config = dict(
    bias='none',
    decay_fraction=0.288,
    decay_shape='linear',
)
Each number is 128 + 24 x the weight over the matrix's rms, rounded and kept within 0 to 255. Layers, rows and columns count from 0.

# layer 5 attention query, 64x96, rms 0.114, rows 0-63, columns 48-95
[[142 177 133 147 133 160 119 102 122  99 110 161 138 134 178 153 128  98 142 161 164 197 142 105 130 134 136 165 105 110 181  58 132 125 140  80 138 142  94 126 154 137 190 111 129 161 164  87]
 [114 150 124 141 120 134 109 102 121 110  95 105 142 165 164 105 131 118 131 152 146 154 112 118 124 115 142 126 108 138 170 101 140 116 131 100 134 105  90 124 131 156 172 119 124 171 132 122]
 [142 153 115 162 163 155 138 110 148 126 101 137 162 168 102 191 155 143 116 100 127 122 119  82 147  96 153 161 109 123 169 115 159 101 155 123 129 132 113 132 146 139 140  78 118 147 133 128]
 [132 101 112 130 102  97  81 130 129 113 136 101 130 110 114 135 145 120 101 128 125 110 112 132 100 150 150 120 137 120 113 145 117 105  94 183 115  85 155 168 148 146 102 160 120 113 144 101]
 [128 158 126 177  96 180 141 149 122 111 119 149 127 150 129 127 140 177 124 109  81 164  98 112 126 112 127 168 109 144 127 150 143  92 123 136 103 146 146 154 144 137 148 170  93 123 142 145]
 [138 141 112 140 133 130 116  78 146 101 121 131 156 141 138 178 146 129 111 101 140 102  78 116 153 111 143 181  89 119 170 125 104 105 166 134 134 125 137 149 160 128 175 133 108 135 148 111]
 [ 70 146 135 125 111  74 106 145  80 143 137 138 155 134 147 104 157 146 118 150 138 141  91 132 144 114 123 102 129 141 151  90 129 156 148 132 180 113 117 121 132 138 139  97 129 154 154 107]
 [110 107 161 156 142 143 193  94 153 130 102 170 139 170  99 168 116 106  97 142 146 119 160 133 155 136  94 158 138 117 168 117 153 126 161 124 131 157  94  88 176 155 146  92 125 145 138 112]
 [136 136 124 114  96 140 105 137 153 113 165  79 129  83 131  78  59 154 136 154  92 134 125 139  96 131 178  86 129 140  85 138 141 112  68 117 146  98 116 178  72 105  99 163 125 117 150  99]
 [143 161 131 121 154 111 105 116 110 143 124 104 110  48  99  77 145 161 102 112 131 160 155  86  93 129 111 102 117 143  84  83 105 123 123 134 131 128 159 156 105  72 115 120 127  75 104 105]
 [140 144 144 158 105 135 138 131 152 106 126 143 120 112 109 165 115 150 119 132 114 120 124 127 153 110 125 131 104 124 134 120 137 119 116  97 162 120 138 124 116 149 129 153  80  76 183 124]
 [128  48 162 161 126 123 129 166 147 130 121 104 121 110 146 113 146 106 114 135 105 115 114 150 141 161 175  81 116 144 129 109 150  90  91 173  81 143 126 112 156 116 132 119 116  89 139 123]
 [111 146 133 128 124 137 164 107 107 125 159  81 115 132 100 121 131 159  72 148 112 131 134 100 135 126 152 130 118 133 157 147 128 184 169  94 153 126 134 144 147 116 149 179 168  55 128 139]
 [147  97 109  78 148 137 122 114 131  81 117  88 144 134 123  88 135 148  68 120  94 142  87 145 140 124 128 126 107 129 111 119 130 147 104 113 138 158 159 133 138 106 113  99 136 117 108 125]
 [132 109 127 133  98 103 145 144 119 144 163 105 127 138 119 138 103 123 152 159 142 120 190 153 121  88  83 122 165 140 124 114 167 122 121  69 102 153 112 128 113 118 154 134 129 131 152 125]
 [150 149 121 107 130 119 130 122 145 121 170 142 117 125 160 119 141 119 111 105  90 117 117 113 138 123 132 146 135 126 147 126  97 126 141 124 140 122 112 116 116 143 142 118 123 110 168 140]
 [119 160 124  99 152 121 146 131  99 129 143 171 126 162 145 134 121 117 126  97 109 138 155 131 154 105 108 127 113 125 162 121 131 178 158 126 124 139 111 115 165 126 132  83 121 127 113  98]
 [102  98 131 100 120  90 100 154 114 131 146  95 106 117 122  92 151 139 129 137 105 134 130 143 117 122 111  71 129 127 111 121 142 143  92 135 115 119 142 163 111 117  83 153 115  90 106 130]
 [148 104 141 104 100 111 115 159 127 136 131 115 122 127 143 103 106 133  99 132 119 134 121 111 122 111 111 115 152 141  99 116 122 142 103 149  96 103 133 125  88 103  85 157 133 105 111 140]
 [113 137 128 108 114 111 109 116 101  97 126 131 115  99 139 135 124 117 109 138 126 117 116 136  93 114 113  86 144 142 130 174  93 189 113 129 178 129 138 135 115 109  88 157 148 124 138 117]
 [152 139 161 129 133 124 114 104 138  94 121 112 125 137 152 107 138 122 106 147 142 125 123 129 146 109 118 155 127 118 125 102 102 114 160  87 140 141 154 165 137 155 156 112 137 132 111 123]
 [118  94 138 105 122 120 136 147 132 128 109 119 107 126 167  98 113 136 113 134 102 172 115 116  98 117 118 108 128 147 109 130 140 101 114 123 137 108 155 135  97 125 107 169 138 100 119 111]
 [111 151  96 146 150 126 156 138 130 168 127  98 128 147 137 151  96 127  66 132  78 146 131 114 107 123 128 117 130 122 154 111 167  75 175 102  88 134 145 111 121  85 134 100 111 110 128 102]
 [151 165 168 115 153 111 145 130 109 129 145 163 137 146 142 127 119 111 149 150 119 127 115  80  82  97  83 178 139 135 117 123 108 140 171 118 125 137 149 120 146 154 135 139 142 143 131 134]
 [126 136 143 128 139 126 139 100 126 156 132 135 122 100 109  95 132 140 113 121 144 141 128 145 125  89  92 106  81 124 142 112 128 111 143  89 154 146 125 138 152 128 105 105 108 107 108 136]
 [102 161  76 147 137 105 141 132 101 132 123 125 151  91 158 106 135 116  91  87 110 102 150 132 133 113 125 126 152 150  80 144 106 131 106 118  86 136 166 126 100 130 130 125 122  79 144 130]
 [ 92 152 109 108 107 118 114 130  64 157 122 119 114 115  49 100 122 126 130 159 115 160  95 114 100 100  95 125 124 152 137 141 136 115 109 139 144  95 141 141 131  99  98 161 144  90 112  86]
 [140 103 147 113 147  76 136 140 116 123 148 138 119 136 144 158 128 127 118 160 117  97 137 133  90 147 125 152 112 141 110 139 147 112 157 146 128 128 150 195 105 123  81  97 120 137 171 140]
 [128 145 147 113 145 142 129 115 103  92 102 146 142 134 106 113 124 108  93 134 141 119 110 125  99 140 134 140 124 145 122 126 103 151 129  79 132 163 111 109 133 126 117 139 141 137 127 123]
 [151 132 136 133 137  99 158 124 119 132 126 131 127 128 111 163 116 113 136 129  98 120 120 109  94 117 121  89 100 149 121 177 108  67 137 125 136 119 142 146 124 126 116 141 114 153 150 127]
 [128 133 153 113 108 139 147 110 107 130  61 126 101 107 112 159 116 105 112 119 160 116  99 132 114 121  80 119 108 119 152 111  99 183 131 137 173 125 100 182 128 147 105 105 170 122 140  84]
 [ 66 135 148 116 141 141 140 113 154 120 107 154 160 151 153 104 136 131 138  93 115 148 155 105 107 159 131 137 126  88 144 158 150 103 170 100 119 110  92 105 105 152 158 106 107 122 130 155]
 [140 120 141 138 130 139 147 140 153 145 103 129 141 129 119 121  81 129 129 108 147 120 124 131 133 109 109 124 126 136 132 147 124 119 115 107 125 118 159 107 140 140 117 113 131 112 143 121]
 [136 134 132 147 146 131  91 143 164 154 120  83 146 123  94 101 105 114 156 154 141 120 120 172 131 134 139 113  92 149 141 152 104 141 112 117 137 120 153 104 132 131 157 144 124 139 132 132]
 [100 141 122 162 140 115 141 122 152 129 120  94 149 108  94 155 103 113 174 145 136 130  85 122 153 114 149 125 102 165  95 193 116 142 158 145 117 126 156 148 178 136 127 121 137 138 110 173]
 [122 130 100 140 168  95 143 140  86 123 170 115 111 100 125 123  92 108 118 143 115 124  84 163 133 144 106 112 135 140 149 131 139 135 131 119 135 122 119 114 114 148 158 134 173 175 101 133]
 [175 104 135 136 113  98 119 115  79  94 113 149 131 104 129 123 119 131 108 133 136 138 108 116 115 114 109  94 129 146 139 123 100 117  82  91 137 126 122 123 107 103 108 141 158 134 158  98]
 [123 156 108 112 182 117 144 146 123 110 141 104 127 131 120 156 118 152 148 103 109 101 117 155 128 156 182 162  98 157 107 170 100 103 107 142 156 137 141 144 119  84 121 147 139 111 118 163]
 [161  92 100 142 126 107 125 152  90 150  56 120 160 132 146  91 163 176 164 124 126  98 128 154 132  93  86 127 105 154 157 109 108  77 143  84 137 135 132 115  69 116 175 147  97 165 137 145]
 [131 125 116 122 116 140 146 161 124 167 108 155 126 120 121 131 125 114  88 153 121 154 182 110 135 113 172 110 158 120 136 169 179 138 105 171 107 117 119  72 101 107 125 121 111 102 140 160]
 [ 97 116 132 170 118 139 142  99 135 175  97 128 154  94 120 148 171 108 166 153 147 117 127 105 104 137 167 115 119 123 131 146 109 134 160 160 170 116 149  65 167 148  76 148 118 112 145 192]
 [ 98 147 114 120 134  96 122 115  93 134  89 109 102 130 155 128 106 168 123 127 105 167 116  89  98 125 140 151 104 122 167 110 141 148  75 111 150 127 121 100  91 151 110 108 165 121 126  86]
 [ 93 111 151 142 119 113 144 146 114 101 118 106 132 162 196 181  76 128 133 146 135 103 116 106 138 118 153 116 118 105 149 125 112 123 137 104  93 149 150 107 112  89  72 145 145 119 123 153]
 [173 153 171  92 152 115 131 150  90 107 132 119  80  69 141  89 131  94 128 136 155 118 108 148 135 100 124 120 112  98  89 136 113 116 144 151  84 160  62 166 134 129  78  93 150 130 127 125]
 [ 80 100 141 109  68 148 123  80 124 118 178 105 115 144 131 126 128 127 143 142 130 114 154  77 130 138 167 142 183 144  68 181  82 132 118 122 132 102 116 114  98 113 163 127 128 129 122 110]
 [ 95 104 130  92 149  97 130 120  73 146 155 103 154 118 178 112 103 158 146 187 144 107 168  93 109 136 148 136 131 159 106 132 144 134 156  66  49 114 148 130 105 151 129 138 134 105 142  85]
 [115 148 118 108 165 100 137 124 114 143  75 224 145 145 135 104 138 142 123 150 136 151 151 148  97 167 165 130  42 118  88 116 114 159 138 202 102 127 151  81 114 122 127 103 137 133 132 113]
 [181 160 128 115 136 141  91  84  86  88 123 150 129 120 167 144 118  92 152 108 138 128 122 149 126 177  96 135 109 141 104 187 115 170 115 129 123 145 139 135 124 130 152 149 119 179 161 110]
 [162 100  92 103 124 118 135 140 113 111 138 129 101 159 169 118  90 161  40 124 128 151  94 146 103 137 124 142 168 121 129  84 142 143 115 127 116 116  76 102  57 128 123 114 154 119 138 100]
 [176  87  98 133 124 125 127 126 108 117 130 120  85 155 129 116  87 160  88 120 132 145 107 142 112  99 126 140 167 136 139 101 117 127 121 135 121 125  91 124  93 133 154 120 143 156 126 128]
 [150 138 124 137 149 110 127 131 109 132 102 150 138 138 150 102 111 132 119 158 137 115 146 119 119 144 109 163 129 142 152 113 150 112 127 129 121 110 128 124  97 135 148 133 142 140 126 147]
 [104 138 154 142 123 133  96 128 160 113  90 149 163 157 129 152 170 110 141 153  97  95 144  86 113 150 137 106 132 140 109 126 155 109 152 111 155 148 126 149 140 101  88 126 123 113 131 141]
 [147 145  96  80 128 114 147 119 149 111 100 147 125 133 167 142 106 148 116 128 121 117 150 112 119  98 124 126 142 144 142 108 131 100 112 126 133 134 117 144  84 101 119 110 136 143 112 137]
 [144 127  85 121 102 134 155 144  76 130 131 133 117 143 130 143 128 119 102 125  99 125 124 142 178 117 152 155 138 164 120 111 143 150 129  97 138 145  94 115  50  90 137 128 125 106  78  84]
 [193 120  96 101 109 116 113 133 134 141 104 126  92 117 175 136  84 122  32  93 108 122 102 138 139 125 146 110 150 121 130  90 181  86 109 120  99 112 120  95  77  79  66 107 117 139 121  83]
 [102 121 129 137 161 125 116 161 151 131  57 102 125 110 157  82 154 159 156  84 104 158 113 192 129 111 136 131  92 125 124 134 145 133  98 119 122 140 142 136  93 108 148 102 104 148 126  92]
 [109 143 132 130 126 124 136 113 142 181 150 116 125 107 114 113 132 127 114 108 132 116 134 155 167 128 138  95 118 133 119 138 114 134 101 130 142 117 126 105 117 104 136 118 123  93 125 138]
 [ 94 144 142 177  95 100 143  88 122 194 163 117 131 155  85 120 138 100 144 130 131 125 144 162 150 139 115  92 112 124 129 110 143 161 150 119 138 125 104 127 163 144 139 111 148  98 121 121]
 [158 173 138 127 149 150 154 149 141 134 110 108 146 117 157 188 165 155 182 122 116 109 122 133 144 119 144 160 163 116 120 115 117 105 129 123 138 113 116 124 133 156 140 156 115 180 157 151]
 [ 99 143 135 120 119 151 167 114 105  93 107 130 101 104 103 146 155 123 175 139  97 119 125 166 125 128 123 136 106 121 167 145 120 121 105 123 129 138 113 120 132 104 130 131 131 103  81 130]
 [136 114 150 132 107 153 171  79 161 188 146 156 125 112 148 106  98 108  96 146 112 138 106 146 140 121 112 134 145 136 121 102 117 159  96 127 134 102 109 134 113 126  90 150 118 119 102 162]
 [130 135 103  85 144 143 126 134 138 135 152 139  93 171 130 130 174 109 148 154 155 158 123 166 130 139 197 101 141  91 129 139  59 108 121 128 128 114 135  79 136  93 104 114 158 134 110 110]
 [137 103 154  99 133 118 166 151 134 158  87 100 131 145 157 140 116 114  65 132 126  96 146 186 122 107 167 126 130 157 110 114 135 134 115 145 131 115  99 166  75 163 150 161  92 143 154 133]
 [118  98 158 112 114 162 108 105  92 131  82 151 101 182 144 165  87 120  91 117 145 100 132 131 148  94 162 129 117 142 110 100 158 124 104 101 166 141 125 107 126 125 131 104 153 137 116 102]]